From a checkpoint of a small transformer trained on Wikipedia.
Size: 10 layers, width 192, MLP 448 SwiGLU, vocabulary 7372, 6.91M parameters.
Architecture: RMSNorm before each block, rotary positions, no biases in attention or MLP, embeddings untied during training.
Training: a variant of Adam for these matrices, 3763 steps.
Each number is 500 + 50 x the weight over the matrix's rms, rounded and kept within 0 to 999. Layers, rows and columns count from 0. Numbers have three digits each.

# o: layer 5 attention output (transposed), 192x192, rms 0.09, rows 15-50, columns 0-191
# v: layer 5 attention value, 192x192, rms 0.089, rows 16-51, columns 0-191
o15:528468539446554494446472613542486585453516493552465402560474495582438468438446438413658554469576666383504362396421352498454577575516573523584439488422553492384487452500399406575441530400576485493527445458479467494553531574483422494540531381428516486577422543599520552497487457486492493596479396463467465463503607512589502450588522470457510527417372581506563538597336425458522641574456479580566559579585366447501630538585469490630525508531473530591506334490499487539454425471417564491499540402610536517470405657493543492415585547541485486615499517663578362427612514520615634439
v16:558573498622527420436588517515375475519485487550505489530572552505523476542431455519494511487545468551496511507638468535454609559473433580611455550537507489574355525488604453435534535518476495556563426473460595461586552436569537547440407518520583458407494470561495567351530380518524460530538328338631555517571513511396613507472431499540361535513549605499467476420538454405601436480519555611490642467590492530532518462558424626560538551533422565534587420591638482587464437526454458423615491436476313529443578423469449485540448456453457582490526491405452488434487423568465500507
o16:409453531407645514593434451369519555605466371478449495458483458564487572490589541479556530515456533449562465503475541472528411483422451460416543511458522472514608523514383507508544457472490501435369455553519483509437472568449461442514551434460414518494536537423479477674471647548473561538473607664431510440494501527657443422536556436452581502458478433537492485536525548565388529527435416387420367493455472442464455482455548365403439432471598491411434559389371579428609561488511574589459527558493673526519451606513530565464511498558521500545475566701513525533487614457480522548
v17:483486542489505487536553575427471553536579525460525536522518569484533369521529511553663497493594457511448593564518530419464363584468340580389496522508432520533454403523593307544494419469491573495449413504472411620425618510530513477510482459502515377410474461594469409392524520554418489519527527375506365580362617379405482516507545527538430519453558464461574402529502505406500677480516510501503444578584414476519506579481531520541479467511534518647492565515470388497484519578525483535392534545516485584462477487495493469505531471514455586463490561418529484549524405498506440516
o17:581496510569493595534354449612657464413372566551473426471472501600464627509457478429385583559420528463531396424507475508469585463510664403587517415516557478461567552515478689469540519486487489499527596531554627400540412529389527488463471558553425584529500469443505520622481487477566567501465488680509596377590426625496569439461466503516616456571490541570402551505517471600492376468508477482474508448505534484422561451463525520443498484494429523375483453555489624509483489451509573511533430484481530418569543482464472592501489531404582504502512471559479498452420561513574599474
v18:567518410533467573501488532541439437515457487449555436555573434681443509595518592559527548440519549447375440503448506493611589372515595424367542450543438515425477609537502658546605425508446540469440452514410432452557456518568506580573478460532468552498604445368523470572484532429517484580463513524517532503446470504516561593362602497502493519573445517525422459519521608427597512443556461431477553489526592563437449720495499523556381622430502524532526585390490457540520424510549540515410555508570472563529447535492456472568507450515531550559580427548469456440463499482474467505
o18:485509501466432491454469490451495557549659438576442576539436468371521472542464406469544411623467479483622545500572544542499397624505437607560449492471497499515530422471418448420443579494511504506525497532604565535528491486529523490439466491557612470493406642603442444400574455543510480423542418363492395555584569530475404433556488587474531455365570530429518571513486388627441475493502558638484457498489420419520487361539495499433563468564501558463464480572503595475383569466407492444556521460396474427455538573546546489386504573501446457478442511495521583516471538561518536504
v19:491642480636526570464342514568501412559516403546595580447475477458548417426500457582486473497459506471567381545522536454432457553562496492484543562505447431639483524545568425451414590392528531505382500493418504610439487479468533512587506557394388352514464395528511532337464557531552474451602587553488514521472541469575457503511502473505483553465574501496557542594548520400479610475506420540487602527526396397485490488495536547523572500463610358502546423475517498488485430550439554497490576456345422583442515501523513463477539550449522551442430513418589494485547530579544524471
o19:574390517479599431507526528500583643370435570491503376501459530463413572545525525401511530446554508524442535524441459461476499507471503528466467469418539524442511440498503588539501508527495430464606488465570443431538566554485428450451503486514546573456581560507513400654435484453469513519436513510496535486447433478444579508507447598538528564519463472516480460440414471565567443525528576468530376474466614550572485471497532543551454412458389591477441547486486504493443556458546497531506430588623585480584458478539502595530477463518483420492511539550480496570447423429456588520
v20:498684458489513515483415545495503470501449461533512511563399586516316636400475569483433533586459469503542501560607440418407543518507524606610517426490503433566535451472631499408566481370463588532558548506481456552537470583514529452436446419451502508487558555586553520371420460456531556523454519427506575478418560538427472332534451507518545581425591565506491564559567394438360461588439369609524501404591382567469532475400518501388510514449463511446348398531553515504440458427556404536614477584427480479407545415390676515486520602373477489458431634509475506457510435562488524427
o20:499312551508425610484495454439549580485475501455468478446555482464644459554550437473549496413599479560463466475378591532516425543429417374387498566459494562425512529485384515569412521607542413511415471562553563501446518503527579523544632574500480537504462401399375448624597544586482470425577501621535505524546413464496521580497534441507413449487453401548493469434448600584595603485586677457523458559434604440529471558603518566627471507468538505546671571495380539498593513514431628523487527468527532433575467568627377449568467453562603532500593451538554457536427560426490507615
v21:464451507423448407507596510522479562478494527470364555625536486380385469512480497520461358449516530417506472567563520718520439511445475466624423475581451346456398467395524415421543525530439388507481555514515441482541534567453414477411481586469438484507378506490518526432471486527477522494420349599397424539779506568496529482486418555366526478453562522485386551443505471545534467538441524648536563375494472378491546334630457532499542419566515511579500501649573448537536488437420440465477457464459469552469538468451507460498518477556455507401482506519521571512460417504507575451
o21:386519485533524568579413531403495398534479426553633441377513506654623507532532498413496695500469455527504498459423508356501614503502526574426489569441611610524570516563475510584460464485503610476551485545433534427471486423539557446518536340494535494482566532534486507534505547477533513553563569427585641474322571498503488538528602385503492549559413479449554431519495580421397537478514458352472505567516514625495424612309524457468461582413517489448518505408517537437461488574502566561513546523504533509520482494528517489470501539549509451616535562443519448473531584532503347504
v22:404606409598555408514369463478520468559611455476583523538375503518414453663570447542698446443362641514426527547465513512448473475501551543440500507516532449617551453520408604572531358561523516624438533491552397399512579673487483488520508610479493504417604548511559520496458442486425468517524500471410553450454549421604623503534490450472550575552500556348515563611578561615603696605530520400460396612419613449548505537427499328475562515556627581509357501680341394451520439551529535409578386565610527427553419382507509580532438389458494588526577480584428611588447515391466441570
o22:574407585495621511485541512579415606434427527489456532504585494434577564393434581504405498523622447517562552443576551488495447521487425494533568442460510559408422519505552411424512591517497488462528412440544565618492459368466498542481412465478542478538454423437483450521562527510566442523521488517582425577444482599481359498469521495502443425429527526655494465449397425436488391486491477585502513402542404526457447522568536675489501495467343438461583493424573552595452573465485430535433506441410474599502570622484509510498536594534529409462460460500512481404573555539451588493
v23:404603473428498530566521466502539397534545524513591515416486438545589516541457538415349428508428494458501507470557550404498550521555523534616546490496523593550517510462387573387534644538541425569424479500572501476486511443524539529464541586573529549444547627516524537573569561417573486452418457502704514490500554521495583443567539570587514515504538519415435414522653610494413455557442482528503505476575482438490512600476463524509485491463452471474519504528460433527479498427480554408470578419423492355513513582483369526389485546600585528462531431468391568511455500418495362436
o23:599511522597435439400596495548366473482551433441476526567545462458385515427547440603578521569577578486525509529473431607530499466433491457346504529518400444489484509561493439639440400491494586471553506410468522586467513543483398512539446419572484358603532499504537446449456410604472407531564488483355492511498450465539426519452437437456466507552532495595577535508317451549569483462511501493541432563416542579557442462563577506457506490518500551488472593478468537524510560578435433544530459577566537691511467476530550463606528500418369426527510513531605468530583495572491675577
v24:437587582548513418480478501522499543426497541428524592473434651492365625462517486572585530520507405472555542563668524412533546470465467501549537441446466563540573524547761328428483504417550507439577449501511506441579389661448484349423473483510521462444569549583519425483596562496367579544403492518561474517489452451394409420517380596493498534475427546579428476504442492523545441549454393523513502348480555515463469678528483441457510475497565540422450529548621461384506446349548450480600541551485536559474368481389475586565542425599503512509436483485608624526415461566491545339
o24:565451437477603615577410498501597560501435488505464367529545497516562405537527541356441497493477511532438436398444511570498440569547526484472443480551518497439439489451329593597555487524450520515485578521498443460422567382565574535519526537473434518530426356427464527503470496531584450460548482519430535551487524437480569534520609369497471484513523445453532556498532529386416658499535575515457504566517482530516524410489450484485505526508521471609624533435430574560576547568476564540454533522505424504533572534576535328484436514412524556477570585482425345451550520369551448610
v25:563480560522504597603585500473554543449502506441514485525422475496566517439596567624566517455498470499450405570438390395555543469506536555378691514508459476462529574541648410507595439354569552421486599503437460561561469574555433527584529387498455502502522516532443477477530513446538468561521484617599515525365425440441355576512474437479452549560496386536499469623521547423487461456470465501482471379455562558520451695475526572435461615358612450417491554458504527378472496406549530515431501576513506475557449447540484476445552462490447484463464524476539478462488517528490558534
o25:511530419492327450424355528564536464477497551575493475524526522427414482546451435327463492583444505564574577430572618570512442530557494419616321409517485605512476446491418587502389598583414535540570430527574501458438512475462648471460473611526522529542438459462539523505508486562449570446504521413367492506565541503461602444524506578554589485423520533483505611397462440556508593528592561549529510591515500502473586377485448403592533416669425491637490458525505487618542533570493507499598525457462427470482543507423501440592438526457563539514476485486518510555481504465569481512
v26:525513490496485586457405512447477454538433499448380550469620585432442536414533691545355401516551463528520474482406369482531369413523599442505486519470529504500485599455390466538385614436489510531485457505488575467536508424470578486441435402482545513484449437556473460406429538640507501548518550515362551559565502532490480520421593439382519562436474519552418679517517462488500515496388474425373525559545398506503469361523599547528463480518382409444629533365431518524476529489457577495602525570520510572540486537516561504419500542579530530531532465477512491496597495520466520417
o26:505500438473402402548553503499543527452641414482600449547404447551511473593487322497591563429464518431555519535505611505463689588444433536449412523414448491437546396501567592516536381609543377472458569441503435531488476576574445490549627549458480454506551568439547465682526474329542404382474455546604501464454412530471489526544441570613474496592499482414523349491448606555443468450667511608602460504515592486551484653446396488505445481423628633528419490601578525442510427498575469439414443407467527388394510484492386559582489473440446435419537601540518438470358498469527444587
v27:523568501459512534473466463527630563414452471421333548634401451519463508561514580526527518510477555395635471497550536616501418437614538530454543475429520447673588450406479554480364518457480536419566459498515454553382367494455587458522550568479481534565448518462487529636435573563503462400489687643533580466521393615528393295527633584450534588555528409467381397610589494459509548482502435485409453415400489425470491515475575386358485456498446471478435608515435351383486554439519569450570378539453387486509522524500496497470509525510523550488399534528431409505514538490479505464
o27:537434503567594465503459507538381504499527619547640422381575564459469473442498450462533424469548463557341520537423471419436569603433476465538439509526486516338431471584528448551562441478555480519503551488471517491557592495506418511506479455513487501469541485536574452397530465460515557560522409402512449624546539339429622638496364459575423465522444540500603578430389534524486476568531546443565580600562499534579532515551413564583552556539548535569604472492540641584454435543489456527437572494557589503493478461515436486525547471455431490497558494472579542539543437496566548471
v28:542376465500518437479496489420404492541470545544467501444532496510449485506524474506450482527500546591479634546430484589475557439462574498649444507531555569465462504512484537474473524491411441437556488487565565443542588519547537530407404564477522526423351459396454435591543439541496527586434548507547481534588489514524613436428531485509517515618584472399455583431573511617556411523598526483506433478611586566479445332460483486570517519486460516468671468481506492578480526587537484495626513537552496543581592452570400493549419413637570477527532418484487614444536471477468473446
o28:462571540483534492506597526523509514536533351439522495499539502451547531463527563527538520447482497447584408455554530441573532508457396531455516560476490417536519508483521397496490490517543486552442443443421468564492433460446387493564548485401528503563581607605546624465502514454522430485506458465475527413449565534587400499513486424440462482396439542507528423559474459392456505499376455472481560531406386484572524647534502501450437465511569499480343509519500531458539464432449496545436527398413514485423402565377593600443548559456479462478506545605481442515506517475507488543
v29:560480543499507415437489566553531538501443494396508454644501433593473423436449439355471536461521621523555499516409450595490535613570429492475410520426624619545503526440464501493551542502482467452498445486418557532457443374510562467490515620414481478516360563419465623497622587548414463518450621606566537462495428616576421570400466572565578513482420561535487476464414551527572410468510446551507638571481607523520519677460505583554442459591355517473656512525576477536600567622531537594596491542507535549524557473436473518552614463503593440605493603631582438439554562444438406548
o29:397447400464598485575526493440496467501507560547492489399467481390518495484563561616531424483502377494464448508563561504473493377469539502591602524602455393466554447524535528528404443418443501507517486445530410413489575604476459430561490398424482533544694440569597496440311480386632501454557444356443515522607464323431589447558488447498411469584512428490538454545574454404452529569465503420464467487448424448500456331570505362482607522432606450556417557454486552406362396425508409433416527462493432414426422422636570534475424528519388552443507344362437572600514361533567558437
v30:480575484518504452401517524500379496540503445553605524475336536526551424514474438320420559557437475621469593379578470535492403549447395417498533497445538573485629456526535433431399470427476573392481528479523584425455420404486450570457538473468468550421515417441414434605385575383455610463513557555591473469615392538504296515405436498571582409456460533419495339458528451379449551517461458470485547594619501448580498440466378463519478565557672502521480561530422640381602578506404409580617452428443528505487537459425495534463469534609655468620574594594562547611473587518510597446
o30:433456479506746475561459484512496581462489566367451425504617476511457622429521526617589390415544540484542459576457513491547577524592606615497487479585493385526366536528562487546641566585580452605537488536524417576532557534515505482578399577487494486554481573556619595425576438572596400580519454435419469535472531471557653457565560460446413576522449492603464538562503579601598484536524554540462463389346526601431443462672506480515527448481425449440573466405594423543350421471523547439364505557521509503566405577550486470514402415451338581408460453462421467409558385445374419554
v31:414457610517529542534492505404428544449513479462537536518509499583495531469378595521510425559425498521504563557411432484543550458450453478628470575513531581517536508593423475582435640448548474543428430511522469502572519507442483613361559411590484456483559401423612441559562448425405541572556524423489454494404560441556537316409485458437557418523448567458573637439459447565365649461402324564586490472526438448464449455548511451566571479510472518474658372429409471516474443517558564550536609391505422466466458560528548468591599507476506620573618416506544483619539510504475561339
o31:579589450489493480553540424647609467492579470508447476448573550432526442503620418483457578485538573476500472445558557563490469473535528544356456452457482457521451494436550557478552429571504480505578607329553540525524497457555460441598400611498537509511551605476462475513500507594570398454420454597541500520485381599554468655517488510554458556558563440499460421564572573455659371525521594410439503519519508506556540557458621647465408433478455485513305605501481519534428600512421352408445416524608572576547554448426448617482391501503576393351460479515412480473480509454547502670
v32:461637395604515584527512492485428444557539471468479574331495444574511352502521425646402503538453593447483440478490507535488490512448587618529530557566470497494503501461436525556553517494424343553450507490585480527521593509547392607585551533370472487454471406493592531535477477399577452521351500456675461518530492516574610464512522412489452546589518486452504435500473469468542623556508476509438555523627467411551494406520488515482536557427475492488544454591535498513441456493457429443421510465462523438519583461441511483482455464519474505534514388481423575430468458427525426441
o32:514385573472555400487602504565461520441514461525573497598557455404528677489522589453494413427526528539631580574533438504482521441562432420386479490472528505515471524554501420432466508516561618502545481436476548546471532493414503439464421423568591455524549715485471478558571472595483453472630475560369586482435453505490363551525461538472548485445474560553511496512427524555526330449427494471575404484361508624493427598525590561534421381543403533442375580441437463552532616502496529547529480507513510606534430517580491566511580530486535370412536564547578536598603574519447545550
v33:602619424548494469477438484446412449565457512433502578509467571413431445457538541494430601541493516551498464460525516466492630526488572486453497472494445495524501627547509547466409558483465451408507401513594533538489451463526590504541374448467532433470474440597540436471529531402490435565461562584416566481449533492410428442564553513478540641470393425524489534501571581497507549525494588507509500558613431590492465443518497462577374610483394408511668518486538445460480515476434424526643483549476525518537502527522411453555416590590471375570566449401560497498579536577520460450
o33:513413489511418615539487516554590604445557390605538402530525409502552520519418492518600406448488478431551531542465487477517394478458433538542500521493498485424478370476544485531577431533570447570441594447405495469530538551516511483440633545457500561548555573398497521564512478535514495394585511440577405509514469478561548553471472533519454404477597550452521447492388431493496477508570411536492411500412523458557558584535531569505560389504636604466305469446465554495557441459609586551428468476443495483464505468526625563467541392366508594328446576609498489488406435393453581574
v34:371482496539527628516352447500526479451490463625437574393548486554586538497477599530476407446480493538609534414555409414520459438503465480615594518593528491474499450568532418482422456431528531604525500486463487527535572403497495634456575546524558540569425522519491407473560410634474573464586584481444525502544495476526465347548524552465458584516532484529618415632584557411475535489467503410395480463407329499461516454526498394469619449479555497514332531482570488502485493410526513482482465430494424519451432523539433589478492544638601635443415472473424534549506514552524515440
o34:578586567515577355477578475533459536443501539393582447541472610522494576489554442445501570567478552515398503589466571533447544544547498522378338469371556501600533591467508421493591546609551523413536514543551506449430427587491438436588434501498403433436586460541550575532471508442485506628438400558556487520485488448487578654479411435504528441530496472547389528423459509542531465534476539538573526485609653500561520520497467568506390517535480502488692472542371506539475575547460476534530504556560588577575603467418498444525473454397397356561547653584552456441570513442421514608
v35:571592596538488503426586569532474478437531424445453466547545530635413558510469499590549600492610496462514596486543500614506466475529461520418395548430537534585473444502612412555366581544475470403573342509530500524397491531465614419466472505485520391437485367423484394472451544468449530441406537432488407471447498492475581414487553550548442468583440445526547348401484533505614603562571318515540582522577443412477505575507538638637478401468349461551622507501576368492479527510488464477502546420514413595458466493549401488590532488464442458584491418448558443468556479443445609461
o35:545419433548642559625451408589574499464484620528546538411544487404489406522556510430481367528413545530503389557456433424408509537550544531533575461572505426450506535524407549473623430448544451494443630447437491560610562444442355499537541498497483592553492660553560552524509486505560459528553495633528592529550431486565478583524426459478549570467548541416472636555488450464419370457440574409489470534491515525574522441497531428387489493515521578438361573469441621481427515513533520462441492560523600449569490507527568562400536497463519535328561502538451547615521449457596416470
v36:518594562472459497407459384509524533601454543488365544520472554453517457385496466506383570489545464488437499395492463494503509551530522355400487495522463408455482564514542501611406472524413543438465469502411493442497460535445447510463467391484555470537510489427520554409511473625556611486553471528315499495493630484593468679494466572507475388476448453523549504478584351428584485422509463470508492498525456500501497509468617528570337509578435440553574477440415564505572456595481535552500499405548512599483437478476475510483509599571506425585611495453559483584434438462567610474
o36:458490441469503531465576547390543374552615461464543480495558557609506531616472529488605454542482535476543465562479510457465478502507459666566506534465501509552489411447454563451573504509606428558518496526533525497509462463555518480506549557537443539418505494594450465538456552416461493506418541503671500477498465534397538394453535466505500530448507559472409482530476625526419488528496546557459528510555546496549512511523380500457606484412558572439442466511608523432394521376502550418500451597447532394493538538546539482499488443457487568381464515536450509454545524560410392490
v37:498442522531511651522495505491505456400490477498555463384692493629534592546442539589468538523529399510469643439463571500477491340515403510576340545475594594487444370619485437543441567541482523605528445497498511505478504315502503460527545440469555376521531475474531450519549430618514508537444529444681475463426400481545535478479601405581421421509424562634628466435436517547500499556602420535512512564364416513513501544497465547466631529560447423584501510375663528646431558618674523523444604597462534471443465515510546563530491511431434558598390648502413418371478542434532536495
o37:528557544498534328518586509533537539474464524511474546551395525461514383471611464457465421481449574524598386610487410520519548565522617459391585488528452422564567696392537504415569464476537449386428531479516455478477523655444461516517449604482452609531423533518498615429419558411459492475521490537360548508666512466462469534521379591451555543568585434397444564590559461445517397398352538392505526443569549534461538418575571456510382483520516559475458552604411446428573483419407466469526454376621489539479555460514472478467596492580576417389600447476594542650554457495520451529
v38:546463404534509547474387447471421438621525445467585524550417451477508505422545466606371562476490535581438457482361466685465458418527529452546520466520581419470464479544464432459527488364491434547436587485441612608502468529582585496548413478418393517366522470534435520456385475517463467560519572601430593502512485542588498560556570375468488504535503415482494604563472573419575615501549533516466523582376524498510514356458481543495535566475621351351521434468561611559542488503410482502544498525460517570544604482509503481549471487541512482560642500443547511504476529543556592560
o38:364469558501600313461595591435486616436463466540477459438572517384533524572476534425606444432420450520658564572516529298497564600428475586504500549471460544555518460459592570520423560665513457488548358509558367395495539421388375536476535555426661508594484518475592564579589526475550484497476495442590398450476514525479487449467435578497467563441467598451497381419503432551497344517461450517563462400521515602538440588570525528540447414516448552603426511504532359419392510474582509510468457454447462402444411546478549595439479449578512393415362532635477540558512485380377440484
v39:451562474493447540514632551493404529457453489451650434470517439591409613550411443473546459524537409421412447536505440500466509484398540499372473422567341574541442610598462488511531540436547488642368421534547423542544510512473477564521481389454509349392544361478479397439498394395532496539385385539496526414522448492435383571576379509400591553518432557572557472350483555517457714508558493570491504526523471358470522490515448460749481578375545557604515455502473468524464502498438546554385472487499584560425514525499439499464494546396389530390386447536531527551448545604501506283
o39:560383512479429557477352401499573456405590480596426612524445502456566417535583483518440597499421632471507477464500567497611447441595531566549449540461626416464515428422482522459526479557474537418568547518477623476519532499558536441430544527577510592578457665493464504575568600589481497421610521529495471716473584514463582546488628590592498525440518468497458499638510468496492312396479467553521445509541520614517420507423613553321484384630319510362473587518485499482494482501521551488585536519444458481580529528545604487495507430539551586495594445438526524443489495452478456658
v40:502532501310517519562461639385515451519514485527600417455503554554405552403486429319430586582488567525478524474387450491459485535509530558596482504465573523522476320438422502474381623459589602534459442499517456460455559663471540469483473493550478570457461578589463448476401447640525477475428483479515502494433592366505498509635476460537510434519581610527555476610449413557451443578593540593551438499495509595438566480454429449516495439524418490432503427462493555502490599602495513604590388495584492537443505459525537557396503460447561453457386547551483567387522535561479509454
o40:520468558636475483391541382605519553435448579371463628538468462422583442545482550669516419412526464508513485519605556514543492433427423359435539506537431526502538647531578535566580405561458369558543519507527533638508464395520496561521519603469527497619533354460524598533549513398482434528559557568503518521535367627501482405376456500510507533433455378569463499399541571504536559417401454445433522533496545463612400581538586563448542509461582476518551651565477451468508387406510438424393570554403522386624472527447469444649484528537464552561701441466533450602462517383489511580
v41:503488530363477523563562560476528470495495437475511438508458419594349594510520462455439569450510490508477539493508506545493529420532519506516445473498586505528390397521554466477522568475454432481450524497542487555481537577522616519431426610541465521437460567419429409466518493462529489489399528525530495438475494516401578400527512526505450538604564476470491364517553660570583543576624567539558572460445498499433534524478365522549455395519413469500571412549663489503532542432468446596518394472517428525478438456518373543552492432454461501489449494513450575471469508472450507492
o41:500470492692560485417399460544448519411486586538520618450541552414679356451464510494569423535479555526583472542528517447499492552467463508547509554514479470527644605521408440526466442507492557524572422546457541500508538454472356485577565417408547538627515506608621677498495488537504449583616478539512527572596507507631460589525438400497571522409431484545518575463431363430449450510352392424496446552545475560614456509539640458424601564535627528525458666444360472500462500540491539447472579524444534495583590533476633450410531533565492489521578478520562476584569508456578472533
v42:490517486491501454452568518406533450524489522517483475417554561464612448420554481463487597574585462505475564470526558501616411564514512468509569472360587633403547468469457513526538562586593511492533459504509561396585440493505362464485519535507621612404560511487583425677585557544478497519468523424560461554541526427540551575450516499628452362413450462558442501539409468426535344507506492396537539450438683518483484622465512537380368445558533518454569482373365469519555512473446468447472610463607558545544523550534453486443458502593566454619612395548509515505578491604431505585
o42:524615457466482435488563476594436455571599409417485549591498478473438580546451569587515350411424548462560517529567398490482603436536563438440485512627361457524433557554578537494473494473487454530494492439538432555478495445505554604552382506553451381606427476465572548395452414445504450499545488469427503395456452591588412466541496499371518596572547595475506569475526537586462669446471470585441475497513343504504511418568461435525631597429524461538503528524555569504437518502541497459454430613480431515430500516494482440547552499432405494468473523508415463496425552379560482428
v43:522436545397506425631551533452475500535494478359449552483512481462387405411571460413525473448473401436569404586507628403601535477554562539497358515449506470478512569531559390632528637498479410387438490543545429574356438524445531408511476641456513481576314466497531514398572505461509409540463560601434471459520538444456490492501442536402487492483550499662391457519440475635541492519564559541636529539322502552450469532538523579507480425566418440508583486543635467490544545645562615568570496488394476522598436419479410494555501458428446524541386610537557488395506507467476440555
o43:554488476604454534493429558600644549360436578591579486498495499509556454551440479521500491465522530526551507504517473521463477437472486408524509517543515533497525475528508534449471447475454513538552496465499532447589584553506524481536531479423515502503552541519537516515405516474524501463569512487485574551519429487474532534524493501522535577536470466460550497488475544425471509548480467419437501498537484518562502498467474457559533528455590505538427560487482525477473509407513460534475510564505482481475559455543571496483522514541517454461562501442538486568470512465558519522
v44:430477603445483555540541502583533515432468509529439456386591521498413542634533569571502459442554424465513412536462482580531477451521461513361446477541457560529490557487511484479598380659484520576483483510429456490516523514510513406509494513553464445545484527494427490401499548518527486456490438366491385602481488520423530572483617488499352475562496527498524424568439564514544607475536547459437447505541421506539559568485523618531395433491449609599363540463442469554478457523478430607478444572503599481469383527508536551549554454500433465373510430482492501529476429409494405526
o44:528505493536412532519480531426459422526549558472519537642439460554589459425450416441406564614472564511441557468513521511477478523495535508632588541512551458490584479457369565553455487390414573435479560577557557518466517475503552504468548438518479557491455476506456524568500442525486505506434486635506563405572573509493533422499492553523718472500484521492481540447607433523431411484438395571601578502499551428395444484469540376417548546521442481444643477577571505497530573569511558404518543372504399437536596459502446390412489580464594548642495569454508526473522608582589494450
v45:460472435442482533503468431454410455526541431456380482404479457524430470528468536499420460530370487592403580505554501496471299408512533478494444527525563483417493622550620500579574303568415583478519634514581473414503593464477429612474553458555569523633457531422549470464503478394433580493559459359464465507606529549415532514368579486421504506386520515476467435436491533548433429527584595373459514517505477516571437456553445479555536563545424477596488583625587526512601554478664508479496477500448470371614437410498475460494463499474462558538486511522437365522405452441400509693
o45:521570491567460470546451587532514568469479518541530578574524487575582474484505482527575489454558541420682475512488536495524583545520502497433439484455458507541482527492410377422460632492543485508497442546474540557527392562506577450562470509513537491423447581564488485513530488555568443558519493556515505461507484495520439542581491498459552486561515500561497544578436516527572538516486498549530474484520503504366566507480473542532483540484580521456492436444434496520402490485409530473489522472529503562455598556517464542475536513517524465492513568522562548396538575576522486446
v46:419555548552500477433525518553646471505491531606434562358567569385521482550494450635453388517487452473633466555585582567501401642507407514512470556491518525603446443490478432415446631704540484543455441501557510563511478472461543564468423644544485393474471466547584516451552569605467477395542500441526385589558569428448594583517428531562424391487520487522543548468506427521578514533539469528501598475533555381489499504490449422469519366556425528521550358529451458564480485573405530576495498510457429459404433572529491559521561486500468460425471469390557561531461481451472458402
o46:565466516407634484499532450479413504463485529360532412586444480634445490458508558411459597466555550481340508456478385468419587414520578516495545523475481480472496535455489569615521355353478486467550584445430472448455538502507357413478546379500442565529596504453431491549372510403500507589433522563459635431451489575588487467494524463528568557559465540495484466521536550439430533477403420449527460536574441526542494513506598531472518542440498495473517601418548504470555508508544484453510455508601566590570526412518466474466509549456505527571511519554422443517567485526580545476
v47:519578487465423420407602521540514552493467560540439438492603477587420535484459508510395523491585496408440640503560407486511395507443584424501546512644473473490442523427478482589431484544444460569519456508583414422550521632476485537403495504535499490441508467388527357450434390472487597483311471509525442440563502518519495600575373627471606480503509654402535404480556491580490488536515482527532577528471545326476557550483499488619487420535344557546485485562465508530532509457574592543413472423604433580450449440443439520432522443505530532524474489534436594481329449458504570326
o47:489439478452525620501476430402449346569575454454521596492441525590560468550553500490556503549475532481508358440475529500468569496568460599442421492395530490506517471489414491418579498486562527461497498536378630533466482393519458499528562425509515487511484568614423571511549584508528475518585449492493590624522584496423483539455583457527431466465465435563441536510532518399429448445497535517462481538587465571540417485484491522381493554468563531431525521512533550416483481484404515421573550572401572478514533564542570480504528548480417540445545419470556481500653537582506381596
v48:550379548506480509367392553573555366469392557543494513533564569673513617449578511572653492464589523466466517496533608472594400332472532399469472465485552499450458506455502535552303424506552608558555412483404507440532462545540470458409509423516533534554451383490414445590524584689498485489525532493491529524554489434439461587347479569532496476487447580570375532412534397454586344488519447498386561518442473594492477598461585542443479482449573546475447558314503473493528424532513537512538518535554404643451517545561424514533544460495555460560509509538573504385516448476516616552
o48:522553468425469505516507451387485586565567486457468463535458521499468451595469505425417488560492419511465434473490441507505575647522473609509502540455431506509553522470484472436638514473439444453428537577515490467425446439525497533492541542480453508410481532538518492397480515346513527491467454421504483496533562521486483436531550474450501502485520461435540480567548559507376624482493560508507529497577519417463470424531349413502548543501523499534644472626560607441542524419481550437493548479468541370456467503470506448438456498524472579558490523473419450506416537546511341413
v49:480639492654515587493433396527567466602514565513370567518592605493503444408525517656397518511539478441485461527507473376467482558501549478571493492483564334495520521515545401509507521438445515434593554485464511537495478608472533520583506539528535476540473509594545500454533467500558575503475530579606579522473523377540563503599444548577472547440547464540518520446645455483493436507493448472506451518535497509512467573454626560537504515429414441497562504573483601470491443459525553490461496464386429499597486493385456512483478562598512507456463530394519509474480435530474528442
o49:602404544443578477471597567507521480440429498463558450416419446552476561603546513361621512527520519523487449437478522505418504461554397555386553516441437608519439447437423513494451471530579472476402477448476478515435536450485466412423598485483411456452495456529402456526433596545414520489487530517432511443460525490377481504480504486515480422509485542469439557516359535478482553564516616534480524534473479533527571533511363482498467450521573567503423474502503463492561610499487532505658505588561617462398487473632528474534542466341466516398517536596509492552589502484557469570
v50:546429487497476446451515465419454546522420559594486548481446467557553510454504442448590519544464527559531579494515553569504626560461512520611513532589463440532505445610508523403345515485516563437624478513544480511505460471520492481475446449375513427458436415367486470496487443606616429525610522545429440463451579391576466517533386557475538442687504511515561604475705391531502488520507474533516423403503522553467517419467552448542523582488553451521540574364554419580467544616513418525514526533590420587418626457583556423526450450430544320551525565396553547503453433546619539458
o50:448536512501430578510559481465552479547524376462533433500565636460486523515491532517464470431486490546478447522503420383532466423505478499498507489467540487525481552375560479535634522562519394547476468460426529485495522500462440525492523581509507643505570571603504568459493504419396625488439519407579549502512544611508554445433550430426465511308472446462476374527444534392494500446483587420500558559527506479594507523540425518477479449508491491462458396564449559407538457358488591554541455439442568462591404547384508550517487527608530595448444467630457476505526538448387459545
v51:465543523509472533460600554604449481440449428502553523419495472575479585569484500528524438499487452446565419475556541560551542481502476505430497473436474588537569601486469567454554538575500439549440519509455544470535418484505461536450554482456448401509554416434509457516484598402474541467411454410602449467480485609501535545377435488464538448564465564555454504414400498401454533501465361586448623475586569404493458580591466452465507486465541671577425437391525498452472452370431473520459572502494570462369529600457540544518563507404448480515550466554556502525432494479494431420